Weights of a small GPT-style language model, trained from scratch on English Wikipedia: tied embeddings.
Each number is 128 + 32 x the weight over the matrix's rms, rounded and kept within 0 to 255. Layers, rows and columns count from 0. Numbers have three digits each.

# layer 3 MLP down (transposed), 1280x320, rms 0.106, rows 743-783, columns 0-79
114171101122078183147154113074098125122114174123163095091100103141180160129177087163126093145109098096114136178115151087141101035115159150171113107127125111117130121127148108070115119132138102135173147116100145090170088127122146160102134102
145184183100115118135071114090136147136111114142157100139124084123107096125184159176180110080137101195129068130107074121175061149140140128110101125084176054173163161124136127149090222120077154159094138101050110079094163155096079152123159151
137171135152097140140173143096154114066136162106144115158144149189094098142127079145140142148132060158129109136044165141169079192154097109110098146109107166115137139102132171141179153111111153090109147090128099150115111170158161105136124170
196139140148128107108129189119178125102111105116102118099114118083169057064136091167183113124081088088118202191169139184150123130095125124136150147161054143082084112162082102118090156109086126066124102120132158129117155160095169156143076114
109113129100117171132072199141097140128124130180129163117136205111122096144109138149125113117186138096101182137186129130158132156143125114080102172163090152131151138111120182091110121163100129131055178138098111125131139121126121125161165143
150124077081144096052119079133127121122177119135132160105068173074103143165158128121132132160038138131047186125153143091128109127146157115137149162116159105119029106175148141112149110144065121166093123131196133119121156161135132156011106149
140078111102166137213107104176090146097121143127188137162137125120110109121132152131099152102101098151099123074096100144117114106182116081094170128118156160111131118141083154112094104144094157084146148180107142172173106057108177120129116149
042141089148133167126115103133114106154148122088178147132134117093129111056109066146133158149084149138135170106121091063201142089174093109098128094130095087147110179155092154095108139174115068133112101149153136191086098119065130155128106120
093103146182107138028133146199117086102135139094157107124162182159184163118105154164144109134143191109099132107101110108144081121128142130147126099130125081157149142107193105163128123170110131103145141064064147206124178144061145160022155111
083131147128142115124072134103045102097212089111121130099168082173167132151116155163171098101194117115109080067069156080169150118150100163064089122126119113154144150125111174167143111144121155117123083151092145097151151093127167178094090083
138153102111092130150111139150093128160125125135108106124169110177120123104138092135122098114132121064137085179055108140114142095141139197132146123122135132137135167160156089117092119060123124060176097138164123066176098136172156090083136171
185137154091165140126126157191106088096108170161163127133149073088157121130113168139139159079115172163157129058149126126086152192184108082104084129122114107161146114099114076172118116134111185109119134152118105153082094113133124118074139156
135221119131077175117136131131112080088135069108101147149118150117137184149134098176157091122147122094093186089126163155142153149176168052151116100114131118140152158156119157073107121140188082142133136147178113165081094150156135046132109161
143134121114143210148123183139110137143170109166152073149155114154095117100178145067157102179203083141081074124152147126111062169054084140088096094152128150122138082074080151063135173165122149151128128154068133157128034111092058156156081111
110163117130083111163088132099093081166145149080094175148115120109126171091150106118119134124147105153132103142154107117147114150188138141147152116125132163054172085137086093119158129069119123088117117128137102135124129130126160134141088133
066135114066130155108151138173116156143152051135141116097159131112088162114084124133181136120156142128121098115115099176072131148118116099103129103115124138134109054148112154111099136129117147158130117133041188094087167147109155142134080138
140215103111158141071084151110190085155100145115140135074176058092098154101175142144093121099155107132106196125165125075167136084122140193184137147114130142131142129058078107100167118170123086096128197113109143109123141110174119150168114123
209102133145151106115126131122141163147098091131057107112115083134130137173110169077122110198171103106103159099090134146144122141146135156151133135101155124180164067106158119101169119149123160113140176182152151121128158120096102100179067200
065135160138092126150087094117124158130188154159194048101191116157133149204142107095156146078125118179217099145096149102102106111133129211123055138196100143158155039220168063140139108108109091109125148094155114128100111141139167133112108111
100187121175034134167151126157148147156109115144126141169123129097117113131053150119147174109168084155064132140135068141108143098066129112118094194153170138161102138123156118130149088098111090092114148177117095128061136183149078127169128184
088150175127133080106146150133117120138149145067140196131124126077156169160129070113096096138060146124157112162151144144107164101156147162104135159145074104106181120129139106144090117108104123179166157106163097092144133114146106094099114085
126114163135099130137100116128142192175119115130158148143115127167147107138121096116113062086152122144114134149115159054080150055099172110117163117067154160112143131085133168125141109158124153169115062139139078193082078151144114079098154180
102212162118105148093052122089155101163103069166191138113105078110115146081154104107054117224116127146134141149140135113052118092111106151158145107109139153161107084174169168188121135136156199094087144108158117122117155148116140160143129121
149140119170152086117135112134117114164103146111137078132175085126095131118151120112163156144121137145118125127103110137138091143109225098141110126126153147163107155146146075144155105136134135157125145119147166120103134103145163180141162195
165119147151181140142113155105132131183151172125116142144142092135068110068186130164137135058182148109195115096147149107124200137145119177097122100098105143070125112145117128108091188138071151138134058131122162137143142093095133076048098194
126131137170172113170067114154176128082139078137132178154151150133089101124154131133136103122097110164129177092115160129148118157087079166104099104150130125124137079138052092122115107165162135107127135110135134120103142142131115111094100117
152153102066090078113206102142126137122123147143141203202174081154109178108098128168114119099091078046143066196077196129142174142130162120131129108192141102120097099107153172107071097140084052119174145137146144142153117167153101114207114105
149039140140214146126120128147123118103091162126089088124131099180118095087119148117182155123114167134139122194140112113137159098084099181133114169131130159136183129133120166127131092130210100147158103139131138103178125092105095100145158156
156124195158194109080152196124091127103102157102102166140055149185156144131146181114186174107092174100139133090117118148113100132159155109125102161152095153029099056093106175130185117158133162103179084157148074097121140144061130108156122170
163116110059142139131127098135107098108108189162096103128132096094150150223111121076092099061070160092161134168104166094120111130133157187084122164155069134148077114138104115132103125176125105151135150123109101083133133091153110161071171054
098118118138160111162109134149097118113134177150136130123100093059134151120165086119102085158124161099134141147096124113140133175142111079139099123112168120146198121140067123192129178143191188135109118110179101089129120134169111088089105131
136130127141112172110082162126102137158141122130079188112150092130122135111159096122161111101127148131087052100107155138121118216122090155113184127168104116102055184157119165112080135123073128144186157154175137125157125116116157146112096118
103155198110173127135142233106135141115147162158164095135097074085154137133191125165110122113111154175188115112094132113114089159124150066131109077094165172121154112116172127153142129167147162101094128056157154166134132076089162096102139094
109136134173120132107126149126100179121118157120159114194095061110155102143097155113055097193190097136090077123071170119171163154170202149193140196099147135166134184081115132122144157132107128176078069146135118110109096079083167087094047177
098129054109124110136130107110146165184163121181136146052132086106141130128159112183061109159000132154068175112135114073120178120160135152102121159167190148115135131118128149112162180153151138073184136135185188134129127087150134121181134087
129114101156110151134112134128119064118082173152121129119162095110048131114103123060118123141025102170132148178107149155069183158120117164160093090144134117058079122136125119115092112170089119120168124138162086100068142109186114090112138094
148140122149154137186111089139142119120129102107134117100160105097136125152102155155120097076091166197121110128100133130138167097140111199126150124125125087120158090149122129153110141149101108111149160041126125149132152108092174119095135138
120064155101141104135152125109120133089103162161120156119186104102122120125122106125085080111191112083141160140123100174181106135078096124064139139077104137118147143135169129105154124108083170142139168125128091181116122137165184153063122145
073067158110164120099131171171186137084119131153140117136140150153094127206101162152088101135120113140100108132126104144130140109165137107097150168119129166135165068096107104146123121151141142124099151085144121111095170127106165134084112092
168152114155130145130115147154125174116146136174095105141147119115129087062145169128120126173110133156043111147125026087136143100068118126169135163119069134103156142108122144190083092146109139127138086126150133156116120075176146132111181101
138138115161150163107185180137145131185114150085203119078137150107184170125156109126126113107145110197145147186128167156128143062088169093093080072138174052110093104123147110141047081172177132129110134144119143074115108114155147114077137137
# layer 3 MLP up, 1280x320, rms 0.11, rows 744-783, columns 0-79
164135086127098108127072105154105107138162166172106141132161150151098154139101071065120162199133125083065166177187144181105141124104119126139173161144152110139112187075129173130102115153148128094152153136160140135084127084159145171158125142
139127154105112126102102080137096132126121076127155145154092154154137146106135120121112068100112166134091125208146065123126157091082135117160158125110154148134138121068090148196097111124173114161110092188146103168134145134124103151106069058
096116168106140113140136183146151143128117160138094138109116158152125057088083172141094141130139140113124119131184128117158123102150133113144167132103132141152135105158209187158197076125167091129109132112105128150147153097126174135172118106
181140127152135150102161054129156110122126126113107094148110133135063137143143177080095146101093165125151080090132133146147099126104099115132149115044151110070068124159127080134101049119151107183168161092132119115159086144126114120105104204
099134069141098036169120149107118175110129192111128198156149081116177098105135126111137108147138079135134148098206132115097081114160115131139071185106167156097093124123149191123106100140016149131112126205156167128162160104135199138101027136
131118111092065101163155179184115178093126193142202160152118092149092102105063136107166135150104110134147109108120162117155128103114095123132116177103176136107089135091071151070074217100144155126128092098137132128167145143082145169144054112
113058146146085149127122116129101151108208169134148075152092115135118105089094072160133165156104128086137072171142138114170143120101117121099157138129189081112148129113096127148130148102132119112132179080160153087135106129063056128111157072
130111066173122117189154164071145137145118127183093163122176060063101143121110053165089126113121088107128128147141180114099039101205089115129166189048086098120150109127126174138114086092126087195130103160132165106149124105141113084087111141
093150167124087156146097135146139176121108156172104093130113111080095129118124121154109124156156114131080195096135143143182064125151180109184104137104142151156087175104110190072156144130242157169088179129136156130144155178138110086138174142
209139125175160125105128117208163155112133113105166155180181106140157130159128117133173127102122074148154063174119148077078173126139096154200082160162139113123115143090173079115151139102136080101146107098160135118093124164132092140094132161
144117155142089109136143140069151131136164168141116120199094178093156076152115169087153135128151195145101101102085112161113107099129086141179167079150115144156183132112077113129110129164146117139175127136143143146203149166066115147195158143
107044139128176092104134130114115181134098175149147111148105102130150048096160124129098169137139149172160126176128106091129097131086097150123111174084116145125093119097183135117128110114049156119080131112065130101126167136096109165124156094
186161155072119059149128127032145142108114175100107170110074186105174209167113118171070144122149129128179111084164147141119067111122132132142073095093163066109101096170152111140159179106086145180116128178132164148189144135160139185128149133
138099109146187152115117144124153135140148120125153094100133171115133081100173132142197079101153178150164113148115142138125163100089194089146131092111128124146150163109150099159120155136142136141109127146139106077141142137103114127133117157
117094121132113135146159099119139107136124135167091106111102174162114109129134102127123073170113104088097108126133149134137094154144132128146094125205130151160131111103115097177132170111103086138119138115157122081084120101140129074123120104
157134180143135128085130054139091180154027127182127145137128120133094173091177169118158199177136090099070063097150164140115178095093089135073120149095194093137115098090193086127122112101105159125107098098171182118155145191108144146092154135
072165103134096158107140113126141107079158112082231120116163215130149144083133101177111138093087171148162105123164163057107164107080162114107145099187123131101081151130105144139096151077140113147103063109069121139124118109183138210131200068
129166115108121094097088106178172099146047091041124150146123163095171136123072226167162088073151138102133143153157090157133147119134151154135115138117164126099133164111144156102157120153143108133134117176103143147105187114098085117097169120
134122109175158136121173131096080145099135151106148129156138118092104144089115154141172157118028179144139209174123139163112093141134076123129148074088123100087113062135122100193131125172145157143138088132138151128121154068104202067098123090
151188110128169139108104080117129162116106111241101089114128121177108077130147121068186127127174115130093133158166150148109088166098088142084152067169150123133042139105145139105144126122142151111074122138113112128118121074174161081177160199
093157100124160102139175097148131130088093061101088127154136151110161202161131151108071133137113079134139101121108167136075108131081134156052139128123123088167132186123128165128156135075094177120105166114190143157198152141115096166166138122
113185120117139058114093157128125116165192110133150219105104072128148196117245123101110138185119081147114119091107193099107095115125195126143088165077121116123112079126099158144139066131150128107150126065174018108086234111201119128108049169
129142158116146124160148148115153148108154148159175174151096180139165121135107131125142092129151072112104167136169142131117137106140108131151140164114152097142157173150058174086111168106152133101165079062099103172153154154107107090106114099
129161151129119095148079139084095119092133104179140130123124180140106154142117105105118187073081092120139130176124138146090158170077121115139109118156074102127077123119056158089159064157143054137147116153125210156132065158181139156208098097
126123174097136129055189152106073172153117173183125096148099088127158109111141063133091126171165157139149092198137046119107140095155148075119177100081135161147078170145178205155160171105092081165117148132126108141149098104127143132155134176
089133141083106088105170070124107115124180166142119101177151137135081147150131121125109112165115120116173111134133089055147193102144182125125107127185111128122112152136154127128142087130169106173154086140078082109139153099147130128137136105
155179087133043116154162165114131145121150168122182164111070122081122115161146137128040124122139107123103178118118139102119100103216151087103183120126137053098144148131114103127115145147067167105132203120122130127065139099138149165089085099
145141154113138164065118170120116101131142132175124120177135127135148143146147117161147124088140118101104130176139154119154126160114147096145139122120170135053064154171139126075119146118138062081137093095114082145133089163123176105155094116
168133124118094099147108129150170138108120120096122090070091104122117088072136148082098116105178109125144087178084076129197116122189150125139117134094140140136133218078082167118140119140149040081171114052154191117122105157178130090153047135
160158162067104079139093124132168177138150130117150140137163153123111124187126158125144148103165124115113073162142058163127147078134133134155176111120159136119127181128178135097135098120060124077082136100081155139117149100092192102153135178
179143158162082153059120105136156112108111112091069151035162109149085092144131138107091115118160187166141100142110146093075102177138110117106136157191067125087098126092094115138090134094150091112143091154113190145063124165118117097163134088
089118114136193120138070095129143174165193095179080114109173172123072114082164128079142183160137079110066106099166130124142158087170127091144107166099129129103112121172078095138117105127138091146099102147089137175155083142128074161114019158
143171165113087100122110055162151050108158152149119129055175131138153116133107192181160125169078101168147113121123130090139148136116090177110134128114089112122117170150137140160165059137129133118129102135096113185088151122144114124129129128
141130171080162142106101119142172169118127120118141098182132121121086181171122130106120137140135206181121135121160127147149089085145148152161142091087077122102155112158173081135112151147128165212131105173142125123119203148145185106176087108
129184080171140084122193160119127184170098166101146104158190089185135127111166145124081151138172126143152132136105121164100104147112146125179129118128078164090193126142095112111142140085109169149123179168136156164157149149118118144096126114
099120099116146109045156111138074136121115168104090124142092175117103140102161099098099133160141111080132137139144108138124090115120154065113137102142103180104097171107163140114182072107165065167162123142115143168127124192177125102154125105
101185107143131174150140124127209170168168155102211159112171170165121132129088133184224134090125115097099140176077157158166161085080147126176104127079078107107101105090094117108130144128101117102096141101080142056145136198093094091163095105
171156146111111145124108080137109113189119124087128105163068104125145105104113083137150100146113162099122145119116123137136138150115113144116116113111129148119125172104166103101146130139124123145108096184076097148115113112132118143129146131
134130062169088132123064163121186151142161090106126101165110078107122115079121171128069123187121135120132169035161116144126140084170161103185113130091111135123150131142168201177130072150150103204111149167142088152086083172135100173151134098
138119127196065146109149146120135111137140141116143140106192093075149138118086073147111115199147136194122090139139127154118158090136104190131084177117086128161082107163113161036142147146096144107112114142154101137136145188156163122107144147